{
  "num_attention_heads": 6,
  "num_key_value_heads": 2,
  "head_dim": 96,
  "norm": "rmsnorm",
  "norm_place": "pre",
  "norm_eps": 1e-07,
  "positions": "rope",
  "rope_fraction": 0.5,
  "qk_norm": true,
  "extras": ["local attention windows", "gated attention"],
  "init_std_qkv": 0.0291,
  "init_std_o": 0.0,
  "init_std_up": 0.0291,
  "init_std_down": 0.0,
  "batch_tokens": 65536
}
Each number is 128 + 24 x the weight over its row's rms, rounded and kept within 0 to 255. Layers, rows and columns count from 0. Numbers have three digits each. The size before them is the row's rms in percent of the matrix's.

# up: layer 7 MLP up, 3072x768, rms 0.0464, rows 1364-1376, columns 512-767
# down: layer 7 MLP down (transposed), 3072x768, rms 0.0413, rows 1364-1375, columns 512-767
up1364 093:112153146100136083089111121164132156112095099159098153130143124173185143099122130114117127148148155129110147097135159158114109161141121146155066134127141110141157092168170171174179100141103140103134108140113145161129140118172110126123122089116070076117151106127171149124124156141099134093126152108172141158158171136105145148096133082140102083099127116179099084116130132131159147100126119135155107103129133142114133085130105131194138123109172155113121154125102141102115153127149140112115155153118097127127100119159145194130143152122131123116123110150092140084115120067128112163119154129110138167140123163136162139104133163095111139106120136112116128137070140117079150102107141160134157081147101131142125104135153163173106135163135108119130112116106092136082142126142127
down1364 090:156137106137165119100127135118150122116125099161120104108098118144142136104179104163129119063124148138137159132124142139111120132176144111119142159171119127091125143090116108127141133118060121170082130139096162125109083137122135110165111098137149161154157196133159127169157149154119169127107125136121121111120130137104147183175102152155149119114149107114149120142143122158110129119180169127095094106118147105155092148166148120116109136116139124120094100101122127113121115127135145151111122103110126097092169143132126132113131083140125162173149072080138138148157116152096110109109151101109118122089136107155125117124141079112152137115127100114028110143143147123123145155143104111141170151157098129149143137160152153119161099142080110110124158176102124131131150178146128
up1365 106:106119155114133139080109131098135150114136131175095144129124154119123108161148184118134138126130129126160117120144152096114119112132086141156147089124142150120107128141128147149122121153190130122113099126099109176107068138128101165136144152141072121159127126133113117115134157133121143110159122110154117119144134141133122152123130137136077170145116087134150108194118156071142087122114123092147167090131138126133174159154124150130137131159143137153118126110117130099117129125125111112144107133090137127160163128150118164162095105142120127056123145134130148117165115138119152104114135121169098114140146110146097108163129187146119129145100133133158146096161133115122159105120106119111145145104136101111124138144156103163098119137163080092112076113164131160136171182091146
down1365 103:127123163148119149135164142151109112152105182114127136116137131101097137098146137171142164134125137145118093150141144133142079158170156147118122140175098140133099162108144158114135163109128174114095142108071130131123146150110102143124115138133123158118157099157107131114112128167170137133102152169108125125119129157102123096085112112111110179108123145143162168141127115155150103102151136175144164115124125114154140126125128103145093113119165096110152145130111119116137160125118130121153120155116143120113138125123129125118137154147095100126117129128141144128123142103133116135130135142166091131137118154138105132057146113106111081135157157146114095136123138160094134122126085133129098095143121129142088151180133149107146130144140154141110133139180150154118164134078110
up1366 104:142089107127155161134163103121142132135142116112126131118135145102137110120154123106129123129150100133103073131151096119104142125119094121104101105135131129112132148104118123137124097157133124154154151107072093115147134119121165102141087137118128114124159140130114120138156165121135105113140085113143112146107147105125165108115112151109167142147102111124102097116118125138125162151112089144189111116114082134114124140098133139174109132082101164111093140130160085169151121121140125135186099108125095108168176143116160144121121159113102132123136161167132133118118122141163153141133160167176170079119101133163107126130128148119161146140156152100111137127081145144107118140127114124116167102183148094157119114129143138158084135153142112113174163140158177164141119142119080
down1366 105:133148143193121148104135165086141109121120152135116178144109135113124103120126111102191124170129122113124174103121128175113096100096095138156121120133133138092135074144152090130111120123156115160102129176134133102149171122148149117103158143160153167123112122099157111082140166154073141114098121135096163150116131125121176098119145115139143106114125147131124131140123117153140145134162124135143069140098150150121149156126107139185137080101115141120134098135156175110106089153109132102102160166099105101122136157116133128132090157154107141147085101130148135175117147098155106125147131098122089132163141063130096128163151142128150106132118118180101127129133117123138123138133125081112111116138107118157144138153183137124100132098080101116117149120140112117131148110134142
up1367 107:108162139113136074090150151104172141167132141137093139164170078096131154141153169152138132205133148129102135120118125140148151135159141145155135094109124077149138105150151118100094098116116156095176151153105145108115109168147182143138122149118107122173120087124135163140068141110144116103132146177100159119159113133107136143170156105171140139117085126110084095106107128121158133093126128150096171159104127159131134113105134098120119152106104177157115108130127143114105147120137132188110150109132099075173107115094120185152145111143155151126124095154135115083126164168110171128161123120145105134159131158106118134107143118106059142114148131151113137134135136124139113134125148152150142124161123113085136170111150134109098107193146155135147135163133209077162128137124163
down1367 106:109167114145129101130150143127178111134094083105100072169128155150173165144135120100127121149120130127121142115087148151131083097127131125124124149135125148138143101130139126154137154115112080155105157100121149148151137144103116087061096100068138126115112104112146132163139136129132114121128137145088161127135122117115061104113140097126072082148099119136135115128122096118136141153096110156139139124138119102164119142129122145127092127118127121125112161108125108157134178131081141145136107131084137145105138128121101135148142162149110138131159125155105074146184166113135130130115090128095112110116143107158082134140148146171113149139153117061144150137146148149155124094131144146159123089116099125126133135128159148104135092141145138118107149134116104101098147115080120
up1368 100:128117147160082173132100108164147168098133167111104140126138146113121121104111177158164137105158134126124100108131132138113137119081146111115142098139106119146122088121083124159134102134144149140086175153124144139149121141142110134163131123146127127147160076152129099144089086149131098118123097106159139172164162144115128112116119093132133163124120090109153121141142133108102124108133143169083151137165118114096184119167126093145076131172182123125149078110117134140101150103111118168133151148130131175164135107136122171122118131155146098150115106138134106129132120098170156100122116097084150117162133152139143112093164126105139158111156162120102134097110102181148171116126139165147127147104133130129104113153168102092141166183124112100128115102122145138155104126114096
down1368 102:131095131139132098149189171119149127115115155097146130121142172115104120107114127189112084145122112097124143159122122085093159147121136103137116128107102135128108126109105185154143132153122125122090138127126172113138143120165122078148152139150108113106096146093093122188142111138118115123119135126114120124133147131140107140141133134087125158069147096116127151106116107127133103103105146149124153156132147120136169148101102108145120119125154130111127175153107104095161170096099097114160106122147109136101093160124172134140163138174150126142123113110116184162143141087110142077109139115119124119108133108130130133142156111132113143160148159127116132118140176118120172135151132091099121073108103153153131170101160117117111105120132134116134122098140157104116103096112110
up1369 101:124111144125115115141138101117157081114102079156168137136159166117150085146145131136146133136118118159117116122184171143114114104091133145150080116116148130120092113163166140119128153175127140166125137133126099124106117124124089132104121120160088119162089088120111127141166139112120109119109154126115141160160099112121087141115126114116118153117120145120117124142136129135135100143141087137191121145172106134137147137159138159151156140166121092091112116110093120153117144138160120153122118155119115135131087151167138146106132112135089110141116108144116172111149120152139126120109095139121114178153135127174123091091168130130155125116133119150109098106165118128114177130131081158101158090127102116147152090073176117155060159170163109090168115091129134101157118156076169
down1369 101:126157158102144136130134122139103135137097081137119104123126096136093124097130104114096141184128098133138149114102133126159126136140130153143148118095136144128142154089096132102113138108136084088066088111121152111173133092120151124155181136100100122153140125132123070131184129079140145168096089096113147179106122121114080109120178122141105123120123097159106179083145123132153153115177146130152141128131136100131110125118101110162113116153122131135133118125141143117106145167101103094118135088147122115144125117133119090139142110134079105121112095118107091099113124085107129078137133125102060132124144103090146115141111151125111110120132087137100143126127094152134084176097133181079086130133164149169127117104110119119126143115116146097165119142148139122106114149148097
up1370 099:101096189183089120135110151142127158144134122174164158110167097115127106142116130165117083129099140125126127135137105130158122142083132143116114121132128132116124128097146163154148106142107181139105146168093105135121150111092109116138091136166141127097161126131108128127144117150152093143201156125148085120142111134101063122155135156160165145118104142151144123098140114126089120135164123149129095127139117132127157119117120078158125142138109116107137107185103117099098094175129089140140134073151078091070096146151132115149149157086115107074142112114111112154100126089174137135065136113127115126123118128108129161130131102153116163072163089118133138118143119153131164133078118116062129127096107147146160092138152104148135152152125132147128156123144148121195099130106156
down1370 100:093107159161101123108104136175144126147127109144163143099162136162144108140165125124115108151131111127134121150113141121133142173163157109118145145143153127146096124163149156102142096166146125097159131141119113116129131129152141149124151127108094107107122156161068126153128142136132106131124180127150138088166120120108108157175127164147121116104103167124112146142124133151141156111142122151117176119127097143124109153124176083133084144096112123132191101171099148078128131181111142138099173084080117141126153157134139115110103136165130117124097122085089099155139126098110134137173113121123111130142116129149139131116119135118181117125127139139137146135108142127136154132134098106172113158140069136135144115129128104109140119118087156130116163096129131109140146112124127
up1371 100:122139132170088139095129152130071141078128159148139127099130171153120104113131129122093138157124146107079112077124127130132147145143104108146131095116115120129125135151104119108152139123155122078121091111106123139115095149178117127148108144101136143135132118150129137150186103153099088182123131137113120119131146081147147113100158097128130092152077123116133149143160107122110116119081180149164077115073162172123156111142140162131178151119161132108097134123112108076092106197136116110104170136139099098131144105145135119113109157082134111127151136151130124137131097116102130090143156138111113075122158134078156181124113133170090137121122102153133116153132141124139134118077137129124146153163146092137145154148169150155115100127115154075163133176089129148134114162123104
down1371 100:157081130104099119136115076120140126116115113171148120147118124161130149130093152113152093144129131116142138147111107137152137138056120181131121154147121140106177114156142078140145147130142132106163144131111138156124199120111137105149138183135144133145129120133143135141149118123201115174139134122085107148152099116131078159108168136171133193177161134097119094139140140121129127140179174113130103150107111135089141141133134146091124142101121107122130121142131120134096126147121090138116123140133114173107108131106169164149133076114135134195147140131175113086156159170129125137137146134123113140104124104121153112111154072118192147145164161140166103158111110130151150095114091162114173119160110102119151155104128124153158152121108104148065132117120089182173102147169150
up1372 093:093115109137088143112098169121112085120115119129111135116105155158121103118180148146122092144129145114163138094096133105123129061070140124124123156096158093115142099135150116112157124121130118108133126143119109149143116141130145113145119136100149143165118119108148141152158091145129120083107141097109114151150141136146131134159127125123122102155074149152145149129127121089140174126138142164127166148155092114125167174093086133121097169122119125140140165124148151127127144125108115111113138158116148121131115073152141119107171120105139146148161140169153108134150110097146133100095108119087170140171103116156173110155149128150120174110141118099132099135140157117094135078059152136139126148117162112104106142125155117137142104143163144120122150146154135137112094137130151
down1372 097:123159161130141146104100146129189116124164115137155111095120109138160103110147109094149127144115149140131143113122105124122111099115130167108138109107129173124112140119102121115133108089086124135144128131148101137080135132110155169162126126131087132131153109167118159131107135147134127163147135128138121146085159156167150166081120120177131137090174100215142135181140133140182137119116143109146155109098124163107124132125090118123094130133157152135141097134087112142133170129115104139152131128104150129131115114146170079133123147135100151126135159112128166089120087140160076132115133155153105076123159142119180142119118131189154095140122158150108126142116142173143120160101087118128120183109122137150164115105133109112141132114107128161097118090150132130151110106120164
up1373 104:108116212100127136109072113134153119144109172135168126088102065156140104091157122135171139141121131145091144121158093162123160145148115141116122152125152142120105097113140128105092139132116140131067158149112135113160090135147158099115123081133110144160178134096133168109124135137142074135157095177119133176150112112131112113083129137155160084163119156180162123118101091114114140140116143124099113132153058110109114095125121125171073147116113173153135128149135122112089159114140118114108167086135125160100140101173141186101111111111097130096162094134127115119098090108113137092160118171069150152138089107120152121163140114119139132090161121096128126089098104123106102131138163122150129105128138113109113165139123136146138157162132110117116117142128169119129137095184157
down1373 100:073150112132104116138166114144124124103151096147090108105133111171085148126136138176105105136108105126124160133137103155135137144145144152148122154098145144122141126121119124112127088135142066128125123111160112140129116131098114110120150124119106137108135123103094110136085158164114120134129118090123115133136155149099110117162153156140102172144150147148143124104169129109136136124111146093134112135112124123129099095144128136079103102093148142103124167172149126134187135139166088120110113161179153141117127111124163102169136113176136134149120124123136109147130141125147162135168123118181134103133142094171102139152140115126121123167153104110116109129105101159085118127135130152122122126119120124099127167109128061133122080098145178114107108149094122100099179088144148
up1374 099:149095181120117133119144145145099147150126158105084134137097193098139156116125121147096134110137148087117191156131087102151108144053072141115123186163144106127127143142101146129103152105109164121134144135122116139149124138109108159126146107120104110116133129101141130156134142126126102138105137122131131158104163143139130109117112156152174120129068085118145176134170138126113092149125111131163152134096116154138173134106134146147142123153119124109099154126156134130142112125129135136128144103153104128128088123102105165087112121119124128143114185153117135110137141116142112133127142144106159160107150137142147171124179093128125086119086105146130138127125124106140162131105131136143114140170148102096100115077136108174097130137144132089136125128133120136141125128145112
down1374 096:163110176123114136112144127144120114118149099129113131125113157140139147118079166127157137121133098136126162133114116119173092137097121126097142134116119146143142165100140159125121166112165171132127107132108076146129126138152107107135110131112076145149149115099118149079080104109143150100111121135183139108086132161113148091081126127111129150158133080112110122149143148114109153110135140170109136127113155132109118095122157145091134143145088120141132104159136118086079132124136093117198154185146115127112142142107160141167107138154095144161121102102123098131117121152116109139115136147137125130133130107144119147099112150076138109162102106139120112122120112102151077166101109132116167140161149145129127127125168108101156138099130138097146140142119118160132103139123134
up1375 094:107159138140105123103124118134122131105138112109119176141154167143151130133103102086104132115131123130134126094153096138127127132126130149174127128119127102102158123145118165130133119124076081115141147144119142113158083127125144073147086146131112129147113135149075157161105148134100129112129132116128129119174121156112115128152145095118100083085104140163149118094102077127143127111168121132098121151122134196136128147111129115093132147102111106125104088100124101158129126140117071092129154140151089165078131110133124157111122078138146123115130188128108130127141108161111095086165110137124113079128126133146136107148119132157150176120137122108148111108159144118140118153092106187101113111128149093170136087150129110115104137101171128137131099142087140159116105141152136
down1375 097:151125085152159168155137124150090110121093146140119112081098103119134123159134077158119074088094151157066160134125155135153116162139112109120133137114109119122158134189147124116125158145157166122108144108123154119082125119141159152121141115107152113130132145118098167119167121132132135112120101114141160151115151136121163153153117124121093121111130108117083122128136112109150116116081079152150145131124099118090107125133119132137141097129136126142135071107116124120148169158091149099105088149147149113148119147133104122152136124123132135148152124079166165109124133141096120118145167115129146106144135137108135134094115145117140135107086177155139096143111122133164103147156175148086181121160161153123123147116135122102143140169126118123112117168136143125140139154089078
up1376 103:113138074154097112094131096124151150135131122128156150141158115128115072127156132150149122106155125140142097094173160159113147154121138174144139116111136118142149096122117147076132107121133128125148142128141136141128085139170119137099112141095142140162112088118112123103147108185163129117116093109122126137146120146137130146155170120134174147072092149131138131176085128136189154108126116151104118144126073126176160123142154153137114152117085103130137119102137135145150096099110146160108118116131125104121134112131130133150138149151110078105069127136138137124151132135148152136096129134132153131118131098116124118108174151128097124140170127114130154155131166156154140103123105145122155151095160107130092121199169145173095142165151142099126161101145110177136119133123073